Weights of a small GPT-style language model, trained from scratch on English Wikipedia.
Size: 16 layers, width 320, MLP 512 SwiGLU, vocabulary 8192.
Architecture: RMSNorm before each block, learned positions, untied embeddings.
Training: a variant of Adam for these matrices, 628M tokens.
Each number is 500 + 25 x the weight over its row's rms, rounded and kept within 0 to 999. Layers, rows and columns count from 0. Numbers have three digits each. The size before them is the row's rms in percent of the matrix's.

# up: layer 4 MLP up, 512x320, rms 0.041, rows 221-275, columns 240-319
# down: layer 4 MLP down (transposed), 512x320, rms 0.0381, rows 221-274, columns 240-319
# gate: layer 4 MLP gate, 512x320, rms 0.0439, rows 222-275, columns 240-319
up221 096:519532500493488469493502455514476562482523494487523517469528497490481462494510516511472531480495514517487550457478498501486462486489489560476497492484501493532534547525500490525540495540558534477527509468515536501517461523483498538479470481
down221 095:503480511557475505532503517471495452503530562493457494511542489497489571517485452512512463527487453486513467495489503502507502485524495525538515477528486501472502463484507492489486523468490435502490515530501491485484565462502512473501496500
gate222 112:480486511485465505511553513509493477542486507536528498522460515505503541526489487510514507482472494471474477450473517513472484434482462504502543436523506417513525476506509507531501535466479503502471523510491504541448524530483491484477511503
up222 113:528519501505489427513461463528477519504460506540480509499495512454486508492491479527499510505471467489504471528485494504506481528514480498505507531492526538466459516487494448503484501489488452463487513511497503510547532510499490540509473563
down222 114:476522432528501509482482490512525502431513504502498495496513456515506520523483516467510474507536534526488550506522507495517467504507524523530489471488457502526530480541504541490499532508475522517489471486466486456488462444508509482504502462
gate223 099:502532492533479512547514472497514504495500519535497524468507493492513507504504500491477539479504539498519510506481492472524489467454516499556502490494484555494499450516496492485490550505452496500470509510503543509486482499481524490524521469
up223 100:470543470482502488509560497545476492484511485512557533484511501548514494528504495528520508463484472493525503481480492519482468487495499515493501519491516464495525439487505531530514500455475516510462522508472495505521488508508520465483505502
down223 102:476528488479511469557486476489553497535472490483511499486515480455491523475507519496474555509541501438510514507501505497498455505468479490503494524491558494510514483523493500501515520536547476473488509551487469539579536484460491506529495512
gate224 127:490503493489460487513509465495525484498494582492528503506507478478505512521522461548533504536483460479480486521519485489472520530516529521480472510494523537532537500539498519528487480487489488508516477498488537480456531525495504520508488513
up224 108:456502459494532495467504495483510491506486480521502480512513529475461507516520504544486473531484480504476514511499475484508499484500499538515464519501563488512548530518484503468519551516494493471513523548490506494477492527491508490469464496
down224 105:481533504535525518460486482458498483519489487537500493516556498493476535534509488518491559529498488492465515496498496501500492548495446533538469488540515516516529557543502471517519514489461484457515475525479495467508488547474542491477469502
gate225 089:461538512485523486501532519489496487543485500497557492538509506519516568492441482510510535515473503512495471487489522483479505514484487540487501512474521493492480516507493496503444514484493490517490486507523510507516483497485477501502520502
up225 089:570502500494485510549513527504478493518473479566469492503529461452509480475488503494525504482465454469455527508457499502483497501491517520476519466525495470492496483513512520488539499495495434485484527504505491505519508505484516533467485498
down225 093:516518517475491472469518502509494551509477525465449484507491540494493492527516487447499557553520546501523506516518496485500501502504498453541453483502485488556524505542493503465489485504485472505525499521505560481463482475470500489447508483
gate226 116:406532464454497534526492520519484501536509470516574543488501534491509511501510483531525479469453487502507490470497509491486516488506471522533455484478515439479505490514482506507519530468514496510481498473521474533504522510474503486456487537
up226 116:463507527503486474503500462543517516542500505448541501496462483474509508471486498530506512511500482485457505499504493508514478527501524496471457534492531455515507467519506471471530503466534500492542459507520489473483571516519465502501492517
down226 112:517456479497491480501522516476473488468519514529463471517479472531493503498556481468490504512534525505506508534503497507498499540527505507494526476509446530479527505476505531542504526510480519499472559492442503490484507509526566503510500437
gate227 090:495491510503496501448497541468464521511496501489518476541562535516501484511508476489496469458534490487537499473533505468502460482525438486524528523491516448466523482502503515453524520518510530492494506509508500513522474505485484488494501518
up227 095:506501521503492494514480494487457484502525479503474483446538507530517484526469475474515479469535488494526484477476504475486507470494463471540502513541540484473522518513508505466554493510523531519566495512505470537511568501473533487508488502
down227 095:481507514533488461526525479496490483504501499517539490472528518498471511529484483542501504521480530485533483465503513490511494506496482470527474522515522497497522485516488478481497503472513474520582533488501487448463518482486530500480496490
gate228 088:546490541517511512556516476483507533549479488543487503521505481517481498453509451504503516514483499502484537457511507493505496516457510484481521505521505535515506497522509486473437491439458506480453485501515457506488508512474504499555544469
up228 087:541515465495461464449511497502495495505507456476521505545486523488504491515512490503503526503560502503493518474526486508495474515535484534523471479501492521496507543500486497480486448518485498505491497525482470557455468537483489518533544522
down228 087:549495471482474516458494519493502467556494470490514560485488512493497511519476525497469497499532452510474527476482499512507491539522467468534474507522509477522499499506486506493510460501521502486511479517446472518491511546499502522500517495
gate229 108:487469462496496512551466505500474467470467495456477509494471496487516486506496486488487474517462527508508483534524505500492512500516495535493463456531513539500502519484496529527567492556498465507530475517497515467524445507493488506449486500
up229 113:496518491525463510537516509519500485502464531548478466478518479496488473444511487511509526483542522507472503499488497491511495542495504467531540487511525482506498470525497498444475478519454470508476482476469533525469480501500488495513554441
down229 109:474481485512535482507509499509524473487524471457506563507509497529515509528501520492463504505476471482530503537521502505498496504511476511514476490464493540494564516481506524501515509547505485503519493499512514494537453459530470505487464526
gate230 077:484518480538490511419506457496490514479522458512489483483506504513508497473523521487464541538487510490540503496549521501473495514510491461524493477496499519504520502522472524441494485535492475518537500479491520450526460493461488506527521478
up230 068:483499488490487514464492519504459515462469496491485485486484460520514524486531508520463554497491502457503541492501496493497508537533441490526499480484550546491463469517497515481503493545466482460526489522481460486498468483490522501501465499
down230 069:506489461499503535516551540508444518492511480485472483520526507502486519519526501531483513500477485490510511519488493494502490503526472515494501497486528509507494499515503487541495455537502490500502519515507487497507517501497535489522425510
gate231 113:502531501489506493555510517487526535480463506498541526511493510500474517526465534517513496493472513519497479514495514503525537515465524499498496534523425486544486536469507519525510511549523482513489473521491497508506493508518509485497475488
up231 116:495512514484486529484537520497490510541480465443480471490511540542503461458539476488501503462488538484514483481488508498497483474503491472479478478472534479487505491541479531517468519497506530497543500483523505501523500543527472521507490459
down231 119:554518482520487491513515482500484440507499499566532537488514488522532478540535471480483503505523519513517511478529499501499472495499460495499470508508459480440483487468496499495496523481507476478506499558461524474494483471451493500488513500
gate232 081:458521518479475506517533490526522498564493504475526495495459524546501485549501490510492522518509538510469486498513503511493486478474483548521437508483559495443488500517497478465482492484486481519535476530472470508499507503506493489533504449
up232 083:503540566499475507490511533505486505507529481473523529447472503497496508522526473493491542462515428521511543513506492501474511501472493497468490516489549494483464518486497475485526450456551497535521484524510562489527521490492547578493473468
down232 085:491489519477487481453487485522466516496513515501494566502471523492489531503484485456500517492471508529525535539525499505510518525513514522510525498466490527515482507493494489480512515453555509532501520506484526498494504497490555506470493489
gate233 094:514476500481513543497493495441516509520503492487472450493477517492471483507512502488467485521491532525503506510516494494487520472487517458536516542462468516479498538502489517494490516500500460513522491485487491460535476532538524507498458484
up233 099:457470505496507511477518485530497502523506507494536486518519486529507520496480520498481503497520480504487527472467484483500521480450481532510491497469466451482486487450505504527596509449491507499516519481559483513510525497504500534535484488
down233 103:448527489498490512494481516476539487561476510515533489512515495485532490515525445464515505521505522483500512503507504499509506482456494494501482541454529493516470511515502466518481477497473515500500474452490426476538459507469443500492500521
gate234 130:524516498525516524478473518462430487500563479495495510527587513537501477519530509496517513484521459509543534451534524499513490494527488495496496498505511486522550505525491536436495474502533514539485516467466496499522499472485480498500495495
up234 119:470473506495512497493500469481533519508507518527469473475490466476505471460514492494499517564524490492477487542518488491492476528494523485532509488509520533491472503511493485499438494505492455465506470527490484482506512530518521511521542439
down234 128:496507486473474502538501513489534507499482543509436490492479500490496527511472449495481488465536538480490502533490498500504473488489511523479503512523496530507522514493492440499491520573505512493462500552458482502528502490487537511501519519
gate235 103:501500509515507512537493505511519445507502496543548537468530515475511494514481484514528500479470461498504523489448503502494496481534507491464460460493524481522486516494513482513533484465456482534507526487495456544489497511525516507485489550
up235 111:493523507520477501480496489465488531473481487488461450530495466502483526491523504504466510510547531486516511522541502508484488529502528501523536517504490500499500485490501500438466491501528506492481479512501517431480508479470493504492507472
down235 097:515545542515520497502488478516527497516539544522503516444500517512512475531514503469491475452507466492486520526471503502493462460508523536483508508512517515482468512472506442482511494492453511519495520483536465531512505524511502502474480557
gate236 080:543512476526512477443502481519505472473516488517513463514468500481507497536505519493487504510527502488527468549549501489507512538531497499480483479504476518447481496500502468466465474501477530547513505511471527466515479494517501473534484515
up236 085:486477505497524565458477498474496523520511494485496503519479489518478459487511523530482540521499509488501495519550484505493519506482519463487491516449492475512509512464510539490517509460525493493534541504544504494527506519496487509477494465
down236 082:533464473510500491489479465492506437541424494520495504526495494478501531538490502503497534446490509471516510524491494500507527529490499475444459493511476521522471500491505529512493539496488553482490514533449488469470497505477480487556459489
gate237 100:518463520501539520469498546481464467486518471490472461481504524524495507504547507477519515477489515501523536501473524500494505473534470496533502459496492482476472527506483533439551489539506533483509516465523520499514490490513511491463494484
up237 100:452485485511517546508525535514518457513498493512466508474508490505524518459471503517502497505483518457498560467507537493505553524507471494524531486546492424505529520488510572494525526527490499523507512515484499498524529535502514515520510465
down237 102:519511531538482495472493503468489485521459471486520511506506539530471476546521464551513511502516515539493498484491494494511484475501509479505487496447504508494521475500499493465476500449511540487520493459508501465492504484502444482524481522
gate238 097:461472480531500488500514478486506502444501516493513531505480471461488476521519510520453524537508557465517507488500476491534525531512584505564492483478484522535515542487520518528482486502549474539465513489503505515468492498506517490478474494
up238 097:430500503500482469552543462518555551450489517483520531524508462438522531476501535527505541537501485474481502478465474480516460542496492538571526527485513526488469473492506470451459487503520531512494493524474500513489507507528492486543483459
down238 096:497512514480505493548536481499524521495480500478500502485501504462494551473486466492509506508508485487452494502483495494492518522486488510502519522515508533468450500506505489484480499502524524497529526508504468523499540518524487504539517441
gate239 065:489492467476461502504517511459475492521480537513510505515511521499479472537479453505531494485432480458521531500486493498482484502502465543493489463527486496490518533533502526571477525520468429470427534504462520484503509509460460519477477556
up239 068:546537509498459531494465525438476576531541482493435473505479487495495444484524476477530470518521497514507508478474508482488504481501460517514457521465511506514499494491486507507505489488490450495539483514518500488533522526489522521551500490
down239 067:478518516523492547469447492530486545513501488519514479470495477475527518496464473455469494442498523488543504484505479510496467485458493514505503535485483493504472473506498493503512473513542490492530487516493526485499525526499530505482476484
gate240 112:475470528514518520483446503470507502468527476485456454525476502468495518524538503466461510536472547482527526499500511518524523505505482474494519495471466509481457548511496524422514505541520542478513507509495544461519477473502472495458519460
up240 121:490508522512502462507514484515495492495547498506524465486528497479523488506530497486481489492501447540529490449495491506479510503510439484535503501500480550461448504507500478450533477475534536481486467530526514519548501478505438476486519487
down240 116:499523513482500465530546504517439508513481492528524523496524479489514485489474501489518524506505411503502477505482494489489519534505518476516494535545533524503501485484506416530498460461520479501460497487491483499489532496473523504522514543
gate241 117:513513471492518474522454487508510519493447471481490463490508516490517480508492478446489475475529496518524513488501494484504509501542474522451452502522514518464511545527498525491489496505486512518538479527512513541503495519544476501521492507
up241 115:488514505465536510514428484465497501534480496507442504488491503480492525498507487497468472532497510480525550488514503511532458515509479547481509468491522497501521510486515478508507464473512502520515522527523511515487461511513483500497481490
down241 117:538470531505509449476550532481543507470477522499558504514483516504507497524451505493514521471512501507496458530456500507481523487509538489491519517480452497513467488456493537506477514510497471468509495488487465500508546493496536514511533493
gate242 115:455528493508506527464525459499548483494506543452501434517478506533490458498542479496488515585506535477515553514498507493493499568527501487527476519474486538493486508509503529513489413515521528503512497493478501463514481528494471495487500462
up242 104:458535496488508483515527476504535472489495554462511472535492500486523484490496491481492498506504495492507511441453491503467469520526458450557477504478486512501496479523523510482466492487531498495506467487435512505520512565483469501504503445
down242 108:493540498512509462563532532500508495507476493509472488473487496494472528472487467503481526471514465470494446463433491500488501490472500471537475468503523435484493483515506451504507555459541484471501483460475475528539533560508504515509521481
gate243 089:486489521537514478524485518509515496510481453514468451455442489473502484510499506491486489516495513474468512484487497505483556460529465468496542489445517447526508537497504487469540496469477529498541494522501497552474477506477489489471492504
up243 091:458474533541501460504475485484480516538480451449484436478482473499496522513469533466546477521482497494457502511506501486492513472510485455485512467484491462494498510485499501488514476455486526510533479492503466563507488513510470516533498530
down243 089:483493491478503487483526493516463520517504525509525519519535491490515518485490518511487509512495493544531474548522494477510449514478528508516491499550467513509529469517501514525475500524476470501487484473494528480514504478482498486535502509
gate244 096:528493514496501486466482478483503519495487493489496499506502507494495520510476512496482515502494477506492507538535501497510495520482497524558537540520484511469512534498501476478482498466533479507471520488508529480501508522523488483526522449
up244 100:497465511501488526483522532473492546501511494495514535520513512473517448491511510523538467478494524517540475489496498481470472444521500493452469495513505518485488477490496511527502516494477495509514483520496503506508519489505483556474471536
down244 100:471484511514507504541476536464517483478540549504508479494479490531474513511539509494510472508524537497488520505508490514503517510523532476473511493438516506526500509508506495549501481507483522492499444562493532500495484494498519480503510513
gate245 098:499510498471521514490508524499500525517492458499531516495502569525499492514525496509453503529509513521500524496483518497506463476532444519496458490468445516472508498483490486474487487504481534513544526510474488494521470475488460514513471480
up245 105:445495549513503482471448523475523459490525500488472464549460504527503515521492519505498503495511583508505497494531519510468562504502544460502503471492498454531537513476489513523523477533516495516490531505529482430461550471504549510468539489
down245 100:543510489512510530539514489467506541496492466476518519485512537493460493527521457492498471533505435544494488506526499493503465465515443529503457507459483515477496498478488471459492508470545524476512477542461497508549469522485446513480500484
gate246 107:477449502563474516479501501492496509513501508497535494500490498512506490521489518497494508486523546482500507471529512509508540466498511490495497467491520471501542497498485566512522514503440474540502512481504507513452476509487461471486530501
up246 108:461455500498462503517564483500525512543489496509512506494504509485521464513484511542491511465525495475455492486485506512472526468504523500481520454485526488499515492473526558507472499450486513457499499539490529540498516484482462481473544468
down246 108:512523505436508488552523537512517489509479483507476506491520515482506480464500488499507492494459452488484454502486494499479512497494488493478490545504506556483459522451518460511480464502536534479506501540476507527575560529509529500477467503
gate247 084:431547485547483484476498482498529504531537482522477458518513509517515513511501490487538514524490540520494500449492507475479456516473473468510503465484496472519550514534501494482489446461455480549535500491490504511500464508498451514481504512
up247 086:522507525477506529518513506505469476546488505491532493461491472513501541494486487475481507510489490475530488494437484507514517507517519522514551525514538501503475462559496480516478532526464479481483499519511499549451517503507503506482500486
down247 091:512498467465492529476503498495500487549493533480494472487477492497475492470511497488469492516524451474499469492485490506504507510518521511513548539495521524505460461525496490515504574535486510484495550528517485555488533490519510499481502447
gate248 123:517534502506474496511524452526477483494475467492531476515477472447488565485487477521519520501514461537509460482483509497498439520508529505499473477498543476497487491504484493472478495488477517499503514523537513498471497492487519508549490531
up248 116:503484467516518498460501507477491485440521541471472485494511500491481462467537514495474525513492492487533551523481489494514518525516531494513484547556457562488476487474505498491514464532503525479525487495505513464527515504531513477513515477
down248 118:482500524500511494535527497494479524547437449492501513518531522514490454513491484523522510517488474484480434513486507500493492517470442483495472538471547499502474488510491462479484537495538534506511528487508495509506506507474475523476494529
gate249 087:515484528546500495464443531499429495492494436479474497488502500499507512514493499481484486495533555500525534462484518511500528470531470485481473496487489475516499525526480519448547517492488486492560512463491514517504462480502475501493496524
up249 091:476503455511496493513507443522546478513463512510487486523500495512514549474524489501510513597503529447515479507503497502509478519502489472510503479491480466484455490477502494520466499497482506523529522507509515502473501511481494501493509459
down249 090:462504518492499451469509521503517506554508475516507539479493469522524464522489484462487555455507478515494522463494509520514493500483513511438522520473492525488516493473488558486514499480540475475505489494496505483452462499526541490527507533
gate250 101:544469530487524522479479509498483508486538503510475469516482470486485506509499487527501469492476522533496509510478509508496512541505510482497518494513500515498458504441491523517481475521527514505494496473551523507521519517538502505479537495
up250 102:521537530511504512483470510499466500494529497474497449517460513524496461535549496484468502511506491545488478504507482517512535489497496489484472498496498490457487498475481464480480477509460507492519485532525498509495522531488488514468480533
down250 102:519523517501491493506519517476525493535511507514519486501535514530504502513522512457496515524495487494503490494485501494485532445494525497521451480524559477526479499552510487459498530502506469517552510497515489499474499456478526494507506490
gate251 070:432539523528512547502489500504531453522526497488530508516512495534476476482498447503536512498514519461481537466536513491506499507490514455487454524492509457511531508462505533511493520469504537539511512488515504496488523497474522493455509483
up251 081:503517513497454475503494507493512499519504487505488474505503473506488495496491500518497476487506490481532487480493351385424508510469506507496474471474539518493467513528621520501459495482521504476512505495486493494513524546475512557499514482
down251 094:500502517497453489502501484498509501507509488487494470477490474473510512485495490503500497496504492515524474486513374396409525518446510505492472469509522513483493540531611512499472487482527482480509505510513495495512501531458516563492538502
gate252 099:477504516504504522473470533481504503548542508545506535504525510511484499498469468492517554519495484510458527464500509492498519497483549507497453502509533504578525463503491512536498500487512504509481509473562479535432497528489525508496522483
up252 103:542497469503487523474480509508468481450479521482492468497516501498492509538516487529498472490535568484564505538509498495517520485540537499501509513458461455491506535534484564464507490513485476516499504483499519482516469490523505523481479490
down252 097:512512487505508518472452531467525499518536503536537503493538518508500520539467525519538517485516527500519489463493508500504523489487526491531482498519502470551493522522497568462499502511476454520492475455497508504495491496487530500494515475
gate253 084:507439505455495474458506522485464540553485513532510527538478507534483460490490495499481459516468457484504494513534484523511494465493450493538522497490532484512517481490480536543512512490481514535559467468480471538532478526519488533503476535
up253 088:478503470517475475481471525536523466500489483522472542487523489460497508501472516514503500482452518450495545518507492497508497502559507505515534504491469461509531491488522489519504485481510552489479509497521551513478478490512480531461472540
down253 091:459454494481512519492488487508479485537469484555532526495466511500487465511536491459489492489544528492504523538535498494499524460529528476482491479482518494505524516483505486533504499501488485512550492485479500504466502462519479518477472475
gate254 079:504503517518473492515450474446535536528494517486487491509510521482501503551457512522520492523493487508475488509488513512488516496493492529463498522493514507506488474493486484475477512510498512516479508519487499536523480514532520532509496487
up254 091:541517512502508505491487516505443474510542528500484484473501503484496511493547484490512507515509526510492448508528494500495487493528514455555501524499478492469514491510510506527517495515493493469465538500514503495505504530508493495507494498
down254 086:510495490470485528555507488521551512474444528508507525508501461534509513560461480495493487499486492452500522505502506507500480520495509535443508500505510547515474517486497513488510489475529519509529463503473532521472485490492524485559484492
gate255 093:484476531503548513458461464433526514494528479487461496494509476527502506532519500506508537536504527511477534509513487491485513513530512498510439471503557493547490548483521495527504480515498513487488518499480487493439517499483501481510483469
up255 091:474488500503542525523504503480535510515480510512487514543513527505483438515521475530499485488507487484490500488516529507504479466505489519517486484490509499481507478510481530472467514463488493565515525500460467541517516507468440540504468520
down255 098:445452509529531542514458493473528530486492503506514516511495520498466439543549459493514506524478491494478496512529506506498473504534500510524469463485525529484497488518494505467491489468497491539521507466478476499470487546457461500504489507
gate256 107:509517493515482511478500473483451474508502518472512477461471472542516504552543502471510504512490569493541468558514518488480526494543501454521477466500515481493514513522506543514505524566496471472548494493509504449470477476491484516478502491
up256 112:528499530513517481486488515508515505519485475518496485572473535546482536483461525518505523485522484493477463427469517491489459488504461503466487514495483517440486467500500490462496503466516557497528488511482514502529477496485532510510457535
down256 103:501555525456517500531479512523506520478510504505509487516483524494503473441493465459452493555499470506498467510477505491504550500446493518479503500521527545466459512455498426463502504486508517497505475506481512557532530503493498499498532536
gate257 087:478465485505515521512498447500538505497511557508487485478544507475501528526526502521499528514523542534532522498511501514500479470509531485508499491532443498477533546524482545519488449482498539502485507494505497523474493512544519505556514481
up257 090:463477471496493502528523451481548483512498548516528500479496528472517513502502526542468561495505485524491499555458483532487508476507533516470517479518501526480516519535519526499467479488503487476477474491466497529472517500503524497544508470
down257 088:486515527454493450558548533499499460547503503479521518507487503500531485449498480502519490513474437499442476488453484503489539516483516505470508509517564507499471496520518415523491504478518446499452510498503473500527509492490533497526489525
gate258 100:484482547480467498511565539488497511523522448481469510489474493535531489476484514546473508473474485487502559506512538509485500480503477506511515447490520473543500490527503508509534501476530519507485518496510504530494436469501512524509518497
up258 105:509497515491510515485525531510514513481481471466540497504519523523480519509514520504471516478506512493534491490518503511501486439516469500481472490475479443500502511487492557528499498537517559535499509489497485535514484510484464529506465506
down258 110:528508498541517509490476500545433485482494479463534468482486453479531516534513501479493533507530498527513488503473496495503491519518476499527504552480512479526463478463505506531505499485486502494518476470495532516480524534484473470519492507
gate259 111:454472516511492474495539522527503501509468538508457479483458498509499523507459461510489519506503535502476470542477500489502495468508512522465481485502484492513475509489516472527556531509479514487472484484547499480491463557521492482454499521
up259 113:553489476500545520490474479469502482489537474529529488508561478481509463492529547460505466490525481498519498455491506509488507500523482475566517501507510512494496498517496496491472488529527487510553517515444506547527534443493481509526494471
down259 094:475489500476481483504519522508503499534458534510468529510466566530495552488468440518482535521493494498476503528483510500506482471506489515446474500491488492480488487494514504508554544506478501465468469506528499491498489522529491476475489554
gate260 080:488436514493504558511523490507502497493558502478563528510545514495506494517522484546516506516508496484559557480527506482488480515450495512484526523454480459481530477507510526473492517545482533512487505472509467508489505471495495544532513497
up260 082:480479472511532475519497511467506473537501479472498533566490541515482439499512484470462517479452518496485509484516504503531479496493502525495518489452514508502483508503510472561463534507513469515509530498516480478515527466495499466522481470
down260 082:514508493478505491467472529503510458551495454476523488502448530488480458494548494495508559457538542493508486518525496494504498465500508522470494504481527500520439523494492470524499513559493484479482484518524497491465537499494471483534468448
gate261 081:536512491529529503510511471543469536509518461475490502481490488518515498464530494505531516484487498488513517502527485489500480509485533462487529503479453528497520505497508491475505497528547519482447528483482487472511509530476484472490544536
up261 084:523459518478509488513536513520473563486514454480521488469535500494488455480493491518518509497507479493501499476483537512468484455527511543464548480494484523506519473479488497468516492517512508502505482488495507485504505514481456491509478499
down261 084:452476507483501438449495532464519483496463562513548512527479504485492505538492517508494525514509496486508490518514512509513508518465435527527496510514527519517496501512498505506492503472472492504515449493536503520455488494517530519479466471
gate262 086:494494462541498488478462505470519530444484514489462450531478514505480456548483534478465500492504532461474515518566474502508532507561533488521524487512500500500467540511528480479520489545521462496481511514499489487501512488494512480495536497
up262 086:511524503502482487551500519511500505546520479536499481509525509487505490460500496480541500461474486514514463470492514480498504487452483472525486511476503469474492496539502548476464514487514477486527526505509505564535519512491512515491479545
down262 087:492507519480479526509501471508505464565492469492494472490482481468499487432528514501492507506492471478496465495471509507492524482440491515519499470482479496487471516517496497499516533479493523474515459514457472488521501507513502512500480540
gate263 123:532484502471518486494496495559481516512488490516549508493479514509485509524499507512490498487488497473510460543519501506514531480524537521484471558469441498484520454518488528536534518480507497505486499543507512538511525521494478463451466531
up263 118:469474507531495525528488508444509501542496515483495500482455498494522504460513522528554500542536500525465509469513510500505488463472506495477515494534516485458493502520499431467460455524538502502492536521501504461520515508479516513525500499
down263 116:522484519513494483477496513489484517408486477505519502500545512516529487583499487494457452473479489511543467552499494490497497530518476504524491516512463528524500490472498510542524487449472513528473456495505505504476537500490461505511553501
gate264 097:518480507524533510514505544562480501522506463490508508491514499511508473507505522506503474500499465512489502476541497507503477471513501495513554453526528490465487560519512496470529510471555477503529526507480500560473448462490469502531462467
up264 098:469484522472494534508476504495481510497497483509448515492496494505480493516494522500490493503489498493493500477530502493512528490497479493519519502457487494484469538526477516485484527550477474467511518476425499463501517495483449553519471528
down264 105:471520471530505523469483497503507512483498498479479473437534531522485500481471496523477501488543512519534509493509498486488497498469443466446484522524546471484498502492501455463503529497462503524531515500476493461522500520495535491530482509
gate265 081:491495491473484542520476504505526509549526497497497474472468520487514461530529502488490472542471499525442512526516478508499470458485537464491431546485518511480544498486509523515507489459512501492485496529546529560494519510526459484489499461
up265 083:506485495511518478481483470506509484469510515502469472496497513499482547515516512514467492459548521531542502538475497488492500511506489524493506498470486531512478541539480481438483524560531522522544505487547509495550459462486493489487466511
down265 085:515497466519499489497471507496467524516505505540464461489481494506463504487526483480482485489523488483539518506510507491502536449509533499468439458488501488526482479504502524467492509497468521538525484484457526444442460519492482505536490532
gate266 089:499521492488462526502495491536520502547534461469508492523475541505490508523534486474497470498494532501491488483535503496492483489467453502484484480462565492482541488493487506520480505463503496523530528492506497491466481477484480531470485542
up266 092:517521484486477489539499450498547494506514468478459510499511501484474505509501482494505487522482495497525500510527514497519459503501488509522558463560523557506487510538492515488514492534493490506541526503499508521505513470556528488513535513
down266 095:463525508519503508502518506511490520445540538520493506491528464513515506520484505502476489514511433525510498486481496510484493494496487517515566481504438522492534505481509535505498482500529480473462436540483509496548460526519532489494493517
gate267 099:539507467486526477520525500503498526446496528502534531486511499460497522505467475488504505502474484487530472493489479484492515493521508515525526496477505520500467493474508514512474507478489430466487480486525493519498509480500452501500482541
up267 099:488500515486492481544521534546504517533512477496519534498518535485490540501492497516528495487502474522516484483470523501533480520524461548537542479477497484472514451536497483490472503516427489515531497483541495517490509489495474508524522499
down267 098:497519494494498495510487463480550448508434520498502475532463472553495487450487466447486524514506537442491498502519492516494474507476541465534503514541516486514502483480519493547487546459536517496482509513495491517509504503487547481494455497
gate268 114:500476523486495505505476503508518494553493475526480474524493464511477458469513494463483520542492549521479509482506506483494490483480483506481477460561555513501461506557490459512466498483529499513532481502457504486521429515470526511493507485
up268 124:526521468526519500501523517519496505478488529471516546479542506472494509507534496489454513456524466473517499545510505507508544516521519506537503551474450497516534506497520477483525507458517470459489520484492519518483511515481489470482502529
down268 115:531476504463502498485482480499528501535488476522467457526538484482493470453533501473459515505515515513484498532507504509503487465495471526499467474511539513500469538522491460480482497486564519498548501510456533509532459521493520497491499499
gate269 096:477485518497500497495523499506503501511475544523476539486529483460523557461471472532519511504496493491461542490529488465472530527480489500493531524525539511548521511559533525512481488547482483526474481489489493532449509519458494514470513499
up269 084:549530544507451490502521514562507488468508510497525516492553459481532511498515490509515470514474490498518526487554479493496513522520474507468531501445467478507526452518525459505524493508521503494498500519535476489480457482492503464488527499
down269 082:545505534497479523503496520494498477468533515512475525554525441460517490485524461480496473495464500512507495448474496504506503487519488540455488538481511494464498476493515465521526526483524464511486500505470510504507476483530498509494495472
gate270 106:502497476566534493497485512516489502461473506498529491492499436485531462472521506532466533500572497517497477524487479500527523540513541485498482527555451522549471488498474516483504503513491471510474450504517479460539463508467488487497479492
up270 099:471499539482478533508524467475480511607534475544503490518518535520497499506504483477520498522494510453474502499488514509480490505489458497479507464456551466467518486510497489508488483456472510535503500510469523526492514492520494514504531486
down270 100:514491534524506486499525514502478532476509510506499461499504493486505467505507515514469497491516472534525512496503489490508509495477439493536504518552479521521472519502493503433491525494471515511511470536492510463513512504489505517518512497
gate271 100:531488493490531512480538557509453501488493481530529515500538552507508476485484486497479451475484508454501518474505492512509498468517464487500498470465490475523519477539502483453491516518499512490503490499477501555497466511475488486521463490
up271 102:453511483518495515544523473524532522495495503521501497515523476494514520500507493521492539523508501513487550458500517476505491569491489528479517505520503542501551506487496501497478504455477495494484504505513498476489521495478499485515528500
down271 107:524473506474507516488528540508496508503502499553518484500533501504503500452556479477533480454481487452471528484476486499495511498505507466528498483462497486522515497522500466479491524498480490489454490505478494568516526541488503502506538483
gate272 108:552518493495513489477489557505507526487492474479533521481516551497499502538504507486523475486515486545551508509498507485513502455546460489508486551458488482467482526472486509488538498438480506544497507463541485569520514507554458494491511511
up272 118:569522495495482509497497491520455472486527471547468480505537523549517481517547517494476472520486514503493503493486491485490524510518522545499514514482485475498544494473473507476543521481485486533507498489542497513540499500523534503485524473
down272 113:459491520526497456516513485502530513526460465535561495504493520455475510488508506543551515500538485508542490553493498495498497510527492499517477498476496477495472527504494488422481459496509488504500502493497495503461502484495508489510494500
gate273 095:504483506463486474531561497466498515482479512551466467496480480462501563547489517474479492511498503516481460494462505507500503473446491508466514512502526473479470536498497466501461529451460466535467480521514495546512550500516515475514446510
up273 097:499516497520488529484509552503460517474499491510507528499531461496519483478511522483507491496526509517503519515523506485528555507522553470508481534500473514547514469474512515460527471554473527445513497497510502498489457507478503495489493483
down273 093:486503493494484488566522475490509481474476503463489491506454533481476502524508495503501474490518479474498451520496500505496457467492475500474510473520518518467445539486491459513476557441507485535453485540502508486531524529538517502519486517
gate274 090:525474488532502481537506480512468492480491454457541493485509501518526494485541494525477506483487521448481467520512518490495505500484502482469504508469505511503525518470481506527489516483484495517485514486539504517519542464482509505479492537
up274 092:515465489511512503449491524495495459528526485523496509504493515498470469502479477497509465491535503468495520467534511521493534482515483474530523476481495498575515487482516506525450464470510499517456534503516516491533511492488483494468489549
down274 095:517478478539492486488485509511462489521486418493536495490523489505502490472536466526495485475489529493505505516504512497497504494504472498494487473473496522547517479466489515507463486463497473506491530516541483496546538493478520494482526549
gate275 096:431517489489528537514504548501502506511532509528504504470539513518511519488491501504538495454488528502516519505489501502465490471487502539531535474514534495523518493547524527499494509517476502479464513505478510525447497439498495495478497488
up275 092:489476523525505471468499436493477470492482491484469473471474465416492476470484513478458505511523553481496488513512472497526518535494553484507487535491511529481478466529484527488511485545508475489491491466489491415519444487491522526487464477